Weights of a small transformer language model: 5.97M parameters.
Each number is 500 + 40 x the weight over its row's rms, rounded and kept within 0 to 999. Layers, rows and columns count from 0. Numbers have three digits each. The size before them is the row's rms in percent of the matrix's.

# q: layer 6 attention query, 192x192, rms 0.0765, rows 156-187, columns 96-191
# k: layer 6 attention key, 192x192, rms 0.0764, rows 156-187, columns 96-191
q156 100:458390502436519519557476485536455435514499504516480513465479510470510513525481487444529496445414565520517508500467490580520499488439470494552411449471478485452515471443451489523548478508480539569480550498543506426576553521542519438533419475488565499514468512481440466467430443448497507513
k156 095:448510433549559464477482532520425378455505527507517443484517569545457522523473495444489518497492447456561499494513534611533465492477436531539477477501470533474447451438470470524485512464407583508507569548459466436499531514478491446471490440513548532522496488506504475519498531444526528462
q157 091:496560492539480477602420512483411523477527475546449561442548438583500508443459476448496471483493463493453439442443544541554570559494560562482454590487539443548499447481582531429503473492487451474573483519552495521461522552509491547476479481504479498593490509499477511452528488490574495562
k157 098:470551518532507461569468517523493571478523495529491570438520477490546477434460479470492481533470489434486491499466547542510551469534503522472425564519514456498463515477494574441532491553546470448572429451513495466560521474463500443473492499547448537502474543474486485482528470467515537572
q158 094:552467497505431517468489489420508488470544420466505559463469488507461503456534513489573479424457504525394500436500539448530445464527527529516493488523518613495548463495515477523490512504445512524423469424463509496490469548527453416520503461526513509544503494545534536528465468503549550499
k158 096:490509486505430431481504459487480502463529421568545536526465534518453476468593482523494504428526499509419473415495553497524566509531549575488519495500524511504554518409468426510532508512516560509397523426442515477493473516469500440525497486517491549531422531511547537474504498596518471475
q159 092:510510498528479492537474502491431546483504507529583456512469465512510543528501381460477485561476555581565452448471466474569494414437483438528609426555472528533469503425452566390523572545491461451520483509509454508458483483524503502490520502510480469459498534549445508537558531448527562533
k159 091:460511522522520529494500488486456621471505451548503454500540463477490604483448480500475534556542546537522516453461469433528520447489495519543472427467548528509535442470512548454556560477459519522552514510441544535438491495485495495412495481520496473526452533519403465571482498480522543562
q160 089:536501460474507419482502493486529513523501542484525513537449510451464410459500525516510557455531539432517597492466512492529545491524467578445449473450546492492453514444536387516454547532519549451533455455447534443518475489506536460494523578546452545483516494441504549520492466480527546546
k160 085:446495477458458428474549490513565437497466578515476481486523515489465460456439541463440545460480516428490564518486479483521589509534475541467539471482503546466434555504521401542494594450514467480563417498481519529508530495500513484551474549502400532512544477529455478547500411499519529554
q161 084:529527508490459465546441505422510456500437555565510467497538497498536536456508515468482540565558503446523528582588490470480464455475457525506486470485472520517552457518538554528470490498475562492433511441480493492505449489471423485422465571500528546544451492480553446550534522435484544437
k161 089:528483503450425498524502445422478474497458530574517489503496495476549476493454515445482487523495491490478579558520523491517512495496477505457546527494497529508469514565506531554501476492497488531480500450478391499537445502586482456475441454455516479491456477507468453589489440493492510429
q162 087:464466488545572446515508513520520452503529518424474514510483466469483462518460525489442508515449477463540466509531516515538568488503480521472505497452539447572569490517467480372523468527491451504515455557512450468485482499563527516516501491444511569496500467489518492505468472562499490480
k162 087:543442488541545469462472529517456529506491518488465507452455523520533503500450474515475495545463444503502461396491444517552501511563459490511505482476574492526569483505434445407573427455506476523466502547530526493457444541562487533595504465420455482561478534476493512508488509531482502506
q163 087:475517413492518540509530521560450472529556506469522501449533471522524489508445480451569518499501442495536548509530445523505512495531512450426483448481445594452580467529538476479467494534458524486509453499497536520472503503523490411439503538522464538517576462507526425484553496540545541526
k163 088:534459482472468512465539440481439426509561525530494532449478481466560505495474389463535531439563469528495519518497445578496555533456496451438503462491460510543564470454577538504542490531524478487405500546478550502513541475499488542472505536476519508497502487451479469507565404508548530573
q164 098:552453491498567580466431455505498487533535460546514451497541454501550543496526488467539495567530502497530501502511400535516557479550546483532513485605493421484473494572456481506543504470472502549510515471455555510471492537490494529452485532481475540475589480502474493499449483535553482514
k164 102:491432563517498520522448478434507456525571462475478453497522513497507494470420573481524493500534496468506490555469474549494607449471531533497500573543445451506515561546562527469480479485484496544487503492417511434508477501526495438432452478564407505453516473483492560501431448530443487500
q165 098:495484543513493491510529497464501365501560499518550498564503468457548486521468538497481492498431564526547441475538478437452452474539454496562517568462493558585460527563467480443501437523575456533455519525515471474483387457543521522538502419495536509522496483486438494515538527511489489457
k165 092:492506517541618504473466467534505462486513492524545499611488491521560521495468520521508508506450499490512448483519532510498415556592469498467491538454513530565486511467492411431491420540586471500518475486549525476499441525558451486507462450475518499518540450521477494533517458530481463459
q166 092:506462501466538570478452533451506496443481470557510545474518506466510421507497503499450493451500456479480537435480416485441492488561547433544513516513480515444527515511499504426419555553505435417480511492553477493473484440483429498484566423525524443555584511515471522501548492484379526501
k166 102:559501558532516563494452463438557449536492464540478484474534543446474487478513497563401574418534459528427534492509445524500539507515553483523439533495506543493528414520548527441445520493543445484526520507528555486493477433473499488547503484519559455493529579530530569514520516474481483505
q167 091:518533495629471515474464429519463483466541469519442521512462541540570461432530490454470454515515506529543435467460516476439468519588508518524527474505532510481540481443483530517539494485538604491516496516491479431504592497480532532451479559486449503486491438472559490527532536501380551501
k167 100:573541473568511569474508516522481385567516453507520530543488516472529481393540486469451497520516516509550500538479509414434537492569472470519492453517596501439554501421445514558515469563505578458574510500565544450524578481516476541452415496456468520515508468464548467435513485423497524502
q168 099:557544526517439505597458539516464550487497581403448525492462497459544507496529484516568580545442474527507486476501494533516443474477490486461518494449511489485472480457492482526524536509540457373483552564525554490549558525488462448511586504468519460469463486507480512483439488452535509529
k168 098:514516526557399522527493495527515545460513523458411530593509449399451539504567508539467586547503504497483523523474501498495491494482520444533533456420485524480487525498453515541435566522453532418479610488512574454595480498464557464537512542486552531495455493508467480494457504437480523511
q169 091:477415477520487490499457452553536528543562548502527472523462478467464525477556518483480479466564524532447498508546454441507487431518508577510499470465521520491440534531428486470458466543453481627515472520510488507512543512487495523493513413459515448454448533496538478477550485454588451515
k169 094:508460496548541509491413559531564459564460516516582510584450521466531497494504559501458478529584457508454522523514448455508534469534462547487547597423483433529453569448439472525434442536485522556492506493476448506501489511430517512457454466445466400467436559476513470503520470456549508585
q170 095:469495498533463534495524481490515550519469509417426478420507531500443529528469475579492499503443551499496512581460603528492501439550550481496441447494549457499459478497461496489489472511532544509500490596488569560443442548507527541501494402532562535464534499501489503410524461484481632520
k170 093:517504484485471484460508488477504558511495539449483465491594537462440501526480510546509578486431519518567531495432491554452459487512563449547471429452547491544484528515519473453487438421542530548457502462454544521472466504517417499558484410616526535506499444486546497480528469481473540554
q171 086:540511535482491509532500571503473539603525496493470491479577497529457531484561390524517431477524522501516451462520383486479572484544428454520486450505437535490449510516509465448478532543516515582501434528461518468464413570470504471503487569462538479488441570512501582532531563465535503459
k171 091:528491543437426549528452544526458542580489469487490503597557514491469521480522494516434513502511523471514497497499468464475569500479437488496473472465530503439528522563469469478470513523531534556475435454462509485515500565495517493459469458474503512451481516507517519563444557488542482506
q172 092:541590521471452550505479473488524492504436502483407439486500470497446482517517500448465566500488573534448450508474507539472492466498493547509580511465517552478513536506552457514449517481536518370506544448433462458510498474468547532495393528501522455415498473527548501431508472531478457540
k172 090:583525503485460499494519483511496477514384510410496427468519411546524458494546463444455552438514590445420486530480445497488506526552531542489526478435532508506522497522466505509479455496523502472502465460487457461504541480457527533508372504577563446440487481507537461444539480508482531489
q173 095:499476508473517486505489513528526518494534485560518456486457468482511524534448465405498478500491525419568469481370485522483470467538440441524405537513425509550581449472463525497537507552558489409494487501511501453447507569503515495511539445433565454435478556534511514490498519455532455469
k173 100:447504471530543511489477493500451484532560528485511444540436420478497542481487448429476502481499424485556552466403514521494458528508453508556453539618472566494551515529517525476517517483498467444522520459486461515398527546471492436529519502497561504513505476474458497504457473505529445516
q174 099:477466502508446417503496452495620449491479568506440475513529473407519523505534543486480527497534501552537567510552558531575398571528538494506474547531476448483498511431473462482485496458478471541563485482508521526575546498491552452488513466518531438473509487461497527562431520442503505482
k174 099:467537490504420446553484505523601443456469570528446471534524460461607476557503480457469498502503523507533494460545472525554498468535506504533515490563414458459460514469469425501454538515492545508534482409499503522519562478518487447546558514473548495487480524446509482513483448397476518475
q175 093:574575533442555497504517520467523482538500517514513547488497442462523567605459514471469548542494458524431545545413498474561464531571528454554511507537507472464424445503532530523481593457483486532511455504466474493452517555523438502512555485467475516494498467491520486462516481497525543476
k175 095:563494504404548495505493523454438509527489444557474511447519463515520568549457504555486514532492530458481595478465463477519478477513493515560428508551507540486395459518465478445510556554451535534468522503494511477518466516499473494524547475480513537502548545418520459485462456487512508510
q176 095:429530495509474473481475552506465434485480500527423460505493486445527517477566464468533537479490535460455477429511542482520552500410477471486493451463470548544460533507631457548414543454462479600539468483523502509529435465518486501532527503509552515496494499519483470508537464565567479500
k176 097:525498494549469434506477569467470508456485463542400507486430425512559520482536542453497524582478579468510503497492530577477509485451509490447524441505471535521441485412521527533517494521485513515501437479516503543470457517475512568491550410459510456477499473491479432560533433556614499511
q177 090:469519541500524418485510435497517491496505451491489502451440445549536429489544459528458509495449495492450520466585523501458425473466482483512435475539425507539517469528480501539494530590434441427438451432539514539434539521519459464511465476508512523446478427490517495484463519546447511496
k177 093:470505492516528468529519463491464493436571462472527549429501449455492421563527552472457581535550493540476473465562549515467447478450506529496429479542492455572488476540504510504477550528504485452421523406457474528413554424506501577538441452515494493461479438516530451529421492507506534501
q178 090:545514525486490430501526533543503536496511501492525543493463534461469546533515561448495448553514534431435516464531476528407494460512570528509458463524499572556419461507552504513535465494536576516434437462489461495435571491438459503493474503571431524510558529589488464428475521515484469507
k178 089:553479579521495436436468550480492512516550460506540531457524523524438584447510555477475511460483550461393517466486448498457507528511590482458454570448527518548511497494536486525553490428448543549435451560477476567419553507506463483511506515549501538522470595595516448417500485495454444435
q179 088:497501541471521513510483492467470408532539493449525502508563510475476489558485479475511478482446545484534526463492522557492497442527449474548513491541535520536477531551516545519446411498555485504492477515403550470528542519466538492467469503407558524410555414528501517524497510449450484457
k179 091:541530496491518544471463522485491485511494458488561504568568463523505514501489516488514507455473487436527514518525484575457544436545515470498485512482548557511491536494562416589532432456545538516480487499460538456562477505526559516413466498495599537516437431528496481500465533485468515438
q180 085:510529443516448524487500390480414523497457475530502523513543482479513540489539443516537482567465528487504471514531477526481434540530471537443547486457422544532458569415521511538473517479496547462515430455470533452513481408471528445547594563488496567488450478556446568445466514564573494597
k180 084:535501493508452486457533446458518537459508429529519447490548489502500519499510519531526500524487487474558446494525521533468458524474513541463535498432469494441494490398470499524477559485431573492458500509510494503552538382583532517464541524495449596493458496504466522437494518572587466544
q181 097:492561506457532488490566489500448462462498484474591487488548490558488479491443515416583491456441556534496526515619376529499508489445468465494464526454453469510446540461468515463465512553504459528561600546475442542500479521444533521536455479553537487503439457459496494501539511474567486557
k181 094:524570516402543505466487520462471465420526496492487490491554511600456509471458515482596448527501518485428496501552454487461518477447456529531476542481461457513496551439494518540413503548497465448512509481518502521496459561482549536493453474542539528459551503544480508496522542518523499539
q182 089:517410531476525506516486521475562463511539568559531432528482479483548502437444518483512507488501487519465507529481541544571518525464545501531469489503521465475494523536543480517516521498504509548522556504546499502531523509496498397561521468452467576570475440488610550503511560501503557537
k182 093:494499511467511522543517556505544452441511545535490511509461501564542492486585467517529459532449460520492411481488498548490492507467558522452520500466518422535483472555553579521519536566502511517510576469518522537466501485513523471580538471402460503506519495510605527539447560495518467590
q183 095:463563469538489464553533535531513520516463567517487511501471559537489532502471470524482440583551475475480506554506438588510505478461503504508471558541529562520499543498465456474537484504516545494518461492436555527560546518490506542470533480493553439494474515536535467500559541527507520495
k183 096:522528493474467500504450443445529517524538518434503463553494554489428486481455507521510525556545495521442490507456467500496509482470469488549471474514521512556461518422526456487539427514493534496504496499422492524543579460443463565531573519482506477466539515525480475495554520493537399550
q184 088:455506510478443535542567547493504431509514468513429501487438494502513536497539491490505480507545481498511528431481430578517470479460486544490518460470444460447482505506461451509493502522577539440495510535515493515465508553458537524476563484553500462502538471445464385465460459568481489559
k184 099:457475521476462634459601548543546419499507499483434447491502479492503489504494522469539506519465466437495506502573433574527519451542570476524542476480456410441520502478474489527451463548555555474522471542511513451445497530500475539492499504565516370548532548489484462454472421526476465465
q185 087:517521566474509505483461593428574496494488546506502481484500539488515576560444488477465500461557529478440499516532496473522546454564531470535530551460562490560422478473451484475631457551583530470522486539453490533522526540482460427497441521499524458534548554507461485482509498483524466450
k185 088:507594514527490502488421534490535456439445529511465506563546537473444581539499419527491464507544489426505420568549551467540466548510547471541495490512521474570493504519518478491518464519564498525477442501487482506514510581503476429504419498506510505488573539520486457509589453475466454402
q186 087:485450589466485438491492570511527508494498495560496574470531461467525553603498477553551526531444474526440533560536460467503463602565482494488574561507502435405500522464547499415560431445511461458489529530461447492492461420449516493453557478501504457525497485501484523482518584456514485553
k186 094:490494547512495498458507465452555516493452502524477512508504524463488451478489442516493561500422536479474542554531527410496530545534494464489552501519511486387462424480499536428542476583470517441496510507531481470455491456439540481484541511469586540520503532597583493510491482471533445470
q187 093:537464395558474457451405543527466482503488542429508490518518533544513432545573401501533486460524495512479477517579517550507546512488495501507485566414558476477491446480503486514529525483509478549509561464505483529476483557487456481462585548558533518495498505513503581487551467459453494526
k187 097:454477443452464466466400469568526551488483472476474504546465527467479440479600347499476484474511521518508465543526511520461578521451472460474434458450503533480544507524452510492471524506539499492546545495530501561515490550589521483549538587549462429511541523551533549491436519464539516511